config = dict(
    n_kv_head=4,
    head_dim=96,
    vocab_size=4096,
    norm_eps=1e-06,
    init='uniform',
    init_std_up=0.0187,
    init_std_down=0.00183,
    lr=0.00957,
    beta1=0.95,
    warmup_steps=145,
    schedule='wsd',
    batch_tokens=65536,
    doc_mask=True,
    train_tokens=772000000,
    steps=11780,
)
Each number is 128 + 24 x the weight over its row's rms, rounded and kept within 0 to 255. Layers, rows and columns count from 0. Numbers have three digits each. The size before them is the row's rms in percent of the matrix's.

# layer 8 attention key, 384x384, rms 0.187, rows 54-79, columns 256-383
097:133131169057139174149139095109126121160150127084134079141142143135076134113113129129147146128163160168110159138122158131111137123116125129123109144115145113154148160130164137148136134152136077132193144136100143160098116121121098119111156155131131112168136136121121104155148162154123138075081168126108143191135129129097135138137099111167091194138147145125111084125129143113154108151061
103:183127119099133173173129106145126170132124117082126149136126116150135118132149156160108154192128144130134118132115147122142112115155131156097131129126121099111110156168102137132151153101127113105171160116107105098084079145117104144156138057113162164157146117150133113111110120160110164134157143122134154120137100121186151143114130135105112110126128156144106161133126067076130064167120
102:100121156116160091118185131121175164145124124143126115117116097103115135118151110113172126129107076132139150124136171136150148156147160140083164134130099145134112143106144144132167115095122132114078117139124082143101126125104130082134106150111145171106117093120106134125109152160142119137062104161103152106120136147127087174126139089177060100143169109127119140128087112143127127138141
099:150141127163109138149098147128140132140118151125132132143089123145132185156101180115121127136138127128113108152129135118119163158163068120141110131097085146114137129139124163144137097155159082094148089150106170093160088114123113111107151100168086108156134135142088122153115117099147169102123132112152100097166112111147177126152087099121125109126130130128121108130112142108150144134163
098:139145169126090127142126103116099105129169146104103197126141152152124143146060135128131160130140181112154114126151127115102126133121148100132133125125153105115112146115156107158151151111115137153126136135143130152128113123114115105121130129151154132094120101109119119074123172159116078129172095144144143141138103144168107171102115152139137134145154097121131121129115159083108103108114
091:113098134097122131132148120149165114112096174111102108127133153112140133122132050135159165137132128160139135142128142113133131133117090128113139091144127131116110120146135139128154084159153120161123120080153135115119087187150147141121090139134121172173126115111096130149140135146134143141150113144156126161146120108124152143118072127105158119097170121143112114134119152123180122089113
105:105170157093122154143120132143125158144134167119132103131101087121109165116121195140098123123150134132132144129172120082160139085112120163130144066135175119134089098148143159156094162157142120144138101123128135083123115131114124136132133121125122122128111150101177087138116146115114148098141132111126071091145144144123135127145119129154132117112147152168144133142140110152129120184153
099:114131162128134117126105123104189163109124142130121150097160148125113116145124112137161185166138145132108165133084117101142135082120152079146145118110131123106148153122098175150123125187100117166096107125094159111102147148144170099130117108174106144138110078098134132159122126094108110154105116103155122133108139137143135102116160168116124122128119134166162133114131094167121074085122
102:088126146171146131109094188095087146141135161130119148121168098116125135127142150158089109101182114134113136132121120151130101141096082137148140115067147127117150127144136102113113138154113186144118116149162124154091147135147156146147095106112124131088119139133139101156144150140133116105106126108126160100098120115130116140134137111103179153138102097119084126138108154083120151142143
094:116102073105118104157106159146137130123141132125122145117112131119083127123160161153146155170140126145097140129132134099128102141132095071152192158129136140126111109160130102119118080125121138140126111155142156117124158112090101086151085091106171140142058147104122133145163132121125095135167112091134109146152126072175107141154137129152108144136117108136117123124116134115115106121119
093:118133103111137186122149136070161090117144122111135107121143127140114085134131129151129129126166130131123094114111104132099102116148141118149057159118120141125150084162133106097136121134125170159155112136164117112109122125144134134095137075088081162179135104121116121151108100122163147122148081140145170159162130120136127119132137136122107166147135128113126135144111115108127133077088
098:124129162115116110186116093107134113134120134147096079132140087122120114116165163119161125134155090131114152153093143149129144097123134108144119076125109115113108173076171097126119095142156191101144137132114137106137160140131130108139123093074163117123119139134113110126125127115118148088129116124094172137128116160129096085160134120117094124102104117131129111157211099119126125129138
101:131145118106141114134128107086101115126134129109122140101147154163152128118151142122091166136127155117138113169136137140152135141143141148115143128151073096178105133153143143119118111160113118141145147138180101105058096094122099134141128131147126134105117117120124098107115148096140106128127128116100099149099160130129143153165126116132143124069104078155117151105196161106099122146105
101:129169168146176124075094129158128131100148122128132123164155113125120135141093131112144112107136103119120151108130112121079140085141166123115132143140111137139149143163126167092157169123129129122080127126157129097133113149121101115193159103120092150146152120151130123118149135124112116123148125114079161085154129122134118129160128123138167168131142153123131149093137134111143114129127
098:126079153139122135154160153142106176126114135108147131079155151140138142146144108132147096119130156133117087159127137087193121144107137105144102125142132136146174134111158120081122150115126120143157189161102119115096125113121116060126125117137111129175087118135123118121148138099093120167129116135125143127116099140115175125106136132120124155146151119124141098132101145097106107152130
091:162151099055154104110111156062123121156141117139135106169142125151127145161094115130120158123143120154150114128105131106166080185101196190170135154099138150117137134144103129136124103124149119144137107112067158086118103105148109145113114115122135190132163108135118155131120096151119150160115137128128131099117135124095137160055138094142099085128099162167121129126115145109101139140136
094:125153050159111107140143102112126101146123129121109139136148144147140098072100074159135113117123120161128122143141127079158133160111105119149118129140156129111138091130097118102103150146122146148138115125148154123166176131119154153161132183114114096092185167112122130126124055153095144134145127130148115126139155159119162159090112150115138120136155137163128133105115161148106109050119
098:128140168152109113146151169143144115178152116104138117160099120085171107123136146141122134112135119147163121115151112133153126131172165115119139126115130123157137148117159121107141097119130135125148121149186132128112103111125156120123157142142144139173159140109129145137122122100121167118118122167174139085066140127120097158169097157159117158139112136144114135147101134125120122106134
099:120140104102142114146155142144165128133156161112122149096129123116145123147115125137126131133105148120172151167126127119113116152134116095126107114098121174110160149098124134135082127127102107144124166145115112151118097109112157146129098108102136138090128131145120100146192098123146150097099130125113107132113131163143132115128130125126118157119093138156108170127147106138178120143115
103:133152149146104150092118163157132096166117147132120101120122140087163147168155128160141135126113076122131121105122156149147096111170138150104125106134124139131125122081121082100108130161102113105115163105154138137109127130100103150170152121148114107111138105167122100108092146185102096076103111144077149167086097162138113155149142129090139117139128111092141091149155130174149144121128
098:139129116147137063153141122148142143137187141126123103112114142145113123122104112100104086141094160162107132141116170164159112142146098092122088106107133099104169182105093111121132116133094112122133145108153126151144146138081112083139138130137110112114166105130148127125112137092151105171108120160130111126160105133124156102057147084108120123121136126133166128129098162139140072096122
106:137171108137089124146137123121104142126153145133106149100097120080142131127126139099124150122127142122048076126107118111182132055107136133158130162150122123122119091106156139115071091091102116139133104129142112133133126142123134180130105138125125111115110156139099127145097104158141056174148162149095121116108092146150137118161120100153145149094151139087183151107142151103133096164132
099:154078148137142123145150090106111107128108175122117109118138175104121093125110115095127129092169137160139161178139099139090125123121105138168112157084145119136131124094106124107128143119089125131093127155155125088133148115100092074143113122075122143150163103107168134114139146144139143117107121134145145152147097128145115154127145133117119116163097142148102133078091131098096143099139
093:144145115125168160137118134107117132158153085118155142134140118120158152146151107108141151149124098164123126136155140116125122118129118147128100135129112121111094161177120179137108089116138104148130096131135152087119124101148155148134121089130107104138125133155168094166093132127150075067100147107126152132140124157114105168090147125112099145168166150160135100168119123154149121147127
091:055142113169133151107130101133113124163145130118130130138112178120154099125126133085147099125095123136128120108141133130126164151155109146146097153170125103151138105127151121133144108156116102126160135134085125159121142110117087108109144098090110100152098085135136126121112160162133107158108122117096130106097124143147098152123119134168113162151133150124123118164140129125150174112156
096:126145151142160119129176133099124133117143177146086143170175144133139123114137148094109147122168151103162136122141161161102159130127135138089136097135134116143133109144097122131088154107139117137155127136111125121086121169112140107083099138184101126152131170094117124137119131132142119136148126126113124118144170129170100137160128106170137072143129158132151150153144114160122153105152
# layer 8 attention query, 384x384, rms 0.194, rows 55-79, columns 256-383
095:109175139105155158131092121142121118129124124117147129161183173153126135104136145136104146106125105136143118132112131120115113145116125166074081200118111139159173117120128149143098136127095123123103177125144168130175133135100146149116101131154094115133136152154135144100117082165127128146103138085110138152069113118177100118093130141142154145157127106135125139130142111148133133117076
089:124109140136139161138120136078106098098150140105105110144126091142167141178153144110092165146145137161100108119143093123157168136119116164146099119138077115127151140145123127124097148124112096158136078125111136110103110119127117125107159123129127106121135162131154100096109150138149121149100117128132110080105177146155134108111133145114142136117128135108113129157130126121124138153083
096:126156150113120123192136091150124151138148153136156110175132156118142112055171131147111127114130141123146175119139135089131126115112078123118096112151121126146164129129106132152100138167098097110118166107132088115119138135131136199119125169119119119108130137140166113185152109097144117153090153133126155132116161139115114115118097099083129120127158113134117147113151152146096077131132
098:128096119116173085093124115138159108108101137100151080151167128133213156102108150155076104119137071093109133119114140102094113119097129154106137168118140191112105115135119132063158114149132126091100113122120129131134122127130105128113121128149154101113133186133134089111121096111183170118132122111185129115155108104117118099101155127135131173143136153123143156144153122133107149159161
096:156101092166114098137119154089124143142120081134082102124130118120143109111120134117168148126152154148118106132146122140156124151120087083222125144113129143122098160184107107083127124118112129109157117138111143133149095128108099114175156151152113120085167159131138118072113143116123129120156133110105117097135137105139126128110126104149121132116117114142111141137150094166100155109142
099:130122132083131081151156135101148168144106090126125103127139096127123123119118121099147171139126164107119126120152133090110086160123142088109121127136108117194120140120128118121129131092115138097124124174122171108083122100130092123144134100115142168101147132142113082160130148155147102086121139091145166121138143163170112106114116108135107157117137098123187170160102128083119140118143
095:147111096157183151120138117158141074119178153115100114150167127141127144166088134127119119104146148181202147124131111119116133125098115125114109166080138149139142126096136125127131147121175132158150113162129093151149112162113152170133114135119113160127157132165136140133075124126107118144109201125145130171156153157122102106176110081157110119183116084122130117103108144128130164085170
100:133099086134144129126125057117127102118108139163148140113160113152118098097161155093151122128111186137186140101115159062133135120143140098121120143150073154139124141137158155157119131124108134131139103104127148151132144133138168149097152157104126124106132096140131110128132141078136098084125165139152129120105120121133124144147148154124148097106093120127125112107104141163135149140122
091:126132139083131118088063129116157119135084126093168130112117153120145127147096123166095092135140164134172170090157120113084157130141098121131116111081115127161145143124115131150127131104114117120093121100125079100119116078155139158096164100109103099088080189118136123132161156162124128110134116124155172149114123162158136116169074114124106126105117133150077098119108143151155144150148
095:131151134139150149135138122135135095161141148149162113156085104128120111153133085136106144135146127153131138121132153141158114147119122121131213151208122150137105125153135094132125119116126125138131139148143108133140131128175132099099149137121148177133126160125121105117126158116136127155119148103091152083114104108149129127151140136159105077063136152110140152145153156151110172144129
096:129121104153155128135114137130148117177156142150123150091113119115101170108138116129124094153103109121126148130147147137161134120140104175107138122110147129142154104121158143102171121146113124108111143182115131134103116193139158125151158161134152099125122129159102139143144173088112144142096117122113159126116109118151155127109137150093166088133131156052078122167156188141137161091138
091:093143115101109123140118141135129150138125124128080126073115122099157162149125138154174098127128149158150118147113113085103151151145137180113130104140154150130158135094151159132143138094104149150132127109095120097114149106124110096129140146161121083088125154148071135113145123132096197124131119104107137159119134100194107094129111102087120116129108157097191103158057074102179143133132
094:111121131127136137123128147135094162126106120112126125131082147144113125118150085129091122089155129123132121104145109149158138115119092144115181166146146131152124109152126098108143173188124134134108130116182129125161109104159102144103102155112144159139103140091121121098138147160155116127127094126118162156102097155110150170155155103167139163142138101147064152139148180085103098166123
102:133127125156109146080109160109104113105124157119127138123096109091097121109155132098133132187136131099150116189138112141127132135140143138144168127105154116134133140160100128134156171105115163161070127124162139098171080129107143140129087111152126100099149140132104164122146085105146148149127152150144132138140174142146128129157050121096146118156150112123112118124159124145109091159128
090:118130077141131086089083131143104133158076156152143142155135149132141106177132130130137087171131135119114098133120136161137114107128107157110147103126125115143095099138129125112153097150112100135158146134113132128169145189140146184145106126125117141067141115143122115138166109116125132078108103114120121130154109167142132102157135128156154117107143124171203098154109116116146151142122
098:129071121166120065139136113118157119100129113144100145157129080168136141120117101144099150165171114120097146148094163201107121161155148115090162128113146133150122149129121138119106079108150175131137185146125101138086132112123124098160101116094131125115053082138100131138140139102131108095141076106137133124139140130121124133160145095167120095098123138180131129118146112098112112132154
091:193156190111122133155107121151109144127105139118115134128133120136157162119113127151119146137149123109103150146117161077099122165119093151137124111081148116127122142106081103141108076143115115133162128110091104101173144110127130104155139108154141126119147117138117083138114118109139111122142157138115121149123098135116139095111112164149128123132105130110139116122140124117154133157135
101:175152118104116125129145134142093128121099132118113147192093134115125140081142133104124105100133121140112140156119110091136109129119113136103084137136149114147118134125087116109098113118115122089089142131154094096108166124137160108127144127127111096162132147100148168171140098097151137129121118086110146165113158099138150158099159143124114146131124136089130117147104188106085110092174
096:112126158102132090147163116119119167104128119126117099092148148138142125071105133131130129115121168124110101125118120074128133161066153117155133160134136095119132132118148169172123070145167144097151109149102112125130101155084120094098097120193124155135124151182128139157113126120124141111134112141092087115109150091087110118126123100153128093102139134152170139152136126125152143130091
097:102127133138137132176148124101111101095088155095173164159140166134117151102175101126057155099120128124106146168117125142112156118145139125155120140147128157110132107123128129153115122107134141156104100129117154115120130154121157168129113105124132185106103120059162166164118126105125097168117169102120161131135141116165140086112096151124163122114113130114163117158131126125101124139121
097:106096153116064162133133162133147155127104135120145107133104084115115114131162195126137080132112149132149087111152137126119138136129150116168123116178115116171128131168109109109133137149131141115104132144108145111131170145094114149142125130111127160102120108160082136109141108104143119150144121149131135096135122099116124092118141155090146096156169168086138123111057104146096135165135
095:088103133121149134105108110094114072126178114180154126144156112157157126122144116112126149126137128149104127080131140125122135122135131155110144137133088104154140143140173121140107151173121144095091135166116136136166091141110180120122137137157097062121104157108146135138170162141105117114084130163120110110121107127123125122126091122155108136121152106148120087115167144155118117106121
086:134092122092148112134133105133147144124094166134123135081136138116152140133109153133156195124152142153103133119154179159135127171153126134137099140096125138176148123126154158108159151114118096143133138118125075143164144134152131174127133128129115098102112122154113151097122115154146091145086150093122125147124100157128118123126131166175115152095165175117158139116097155069166179122104
097:136127101072145120148161144131109138166112146110100154128127101176132150151121134156092167146115133126145144097146105122130129086101147134109072153097125129112171150125162138135162121064168153129131138121113099131106067121121106149158118120109128137095182132112123065147162104126125125159147167129142140096097143122161134107075143143136150159121093098183091155132120086107106153111136
096:104159118135115145152130127157099109151196126172180102095116069136104148159110125148118136128142147141137090139128127158116108104121155107097130137138150182137126141081151133115103125097090121156110127141136109121133103119140134165124141139131083122080126111136121141121165077084138166192169147168107153163121087112090164132051161160141143079144105119110153151126140182135126137156083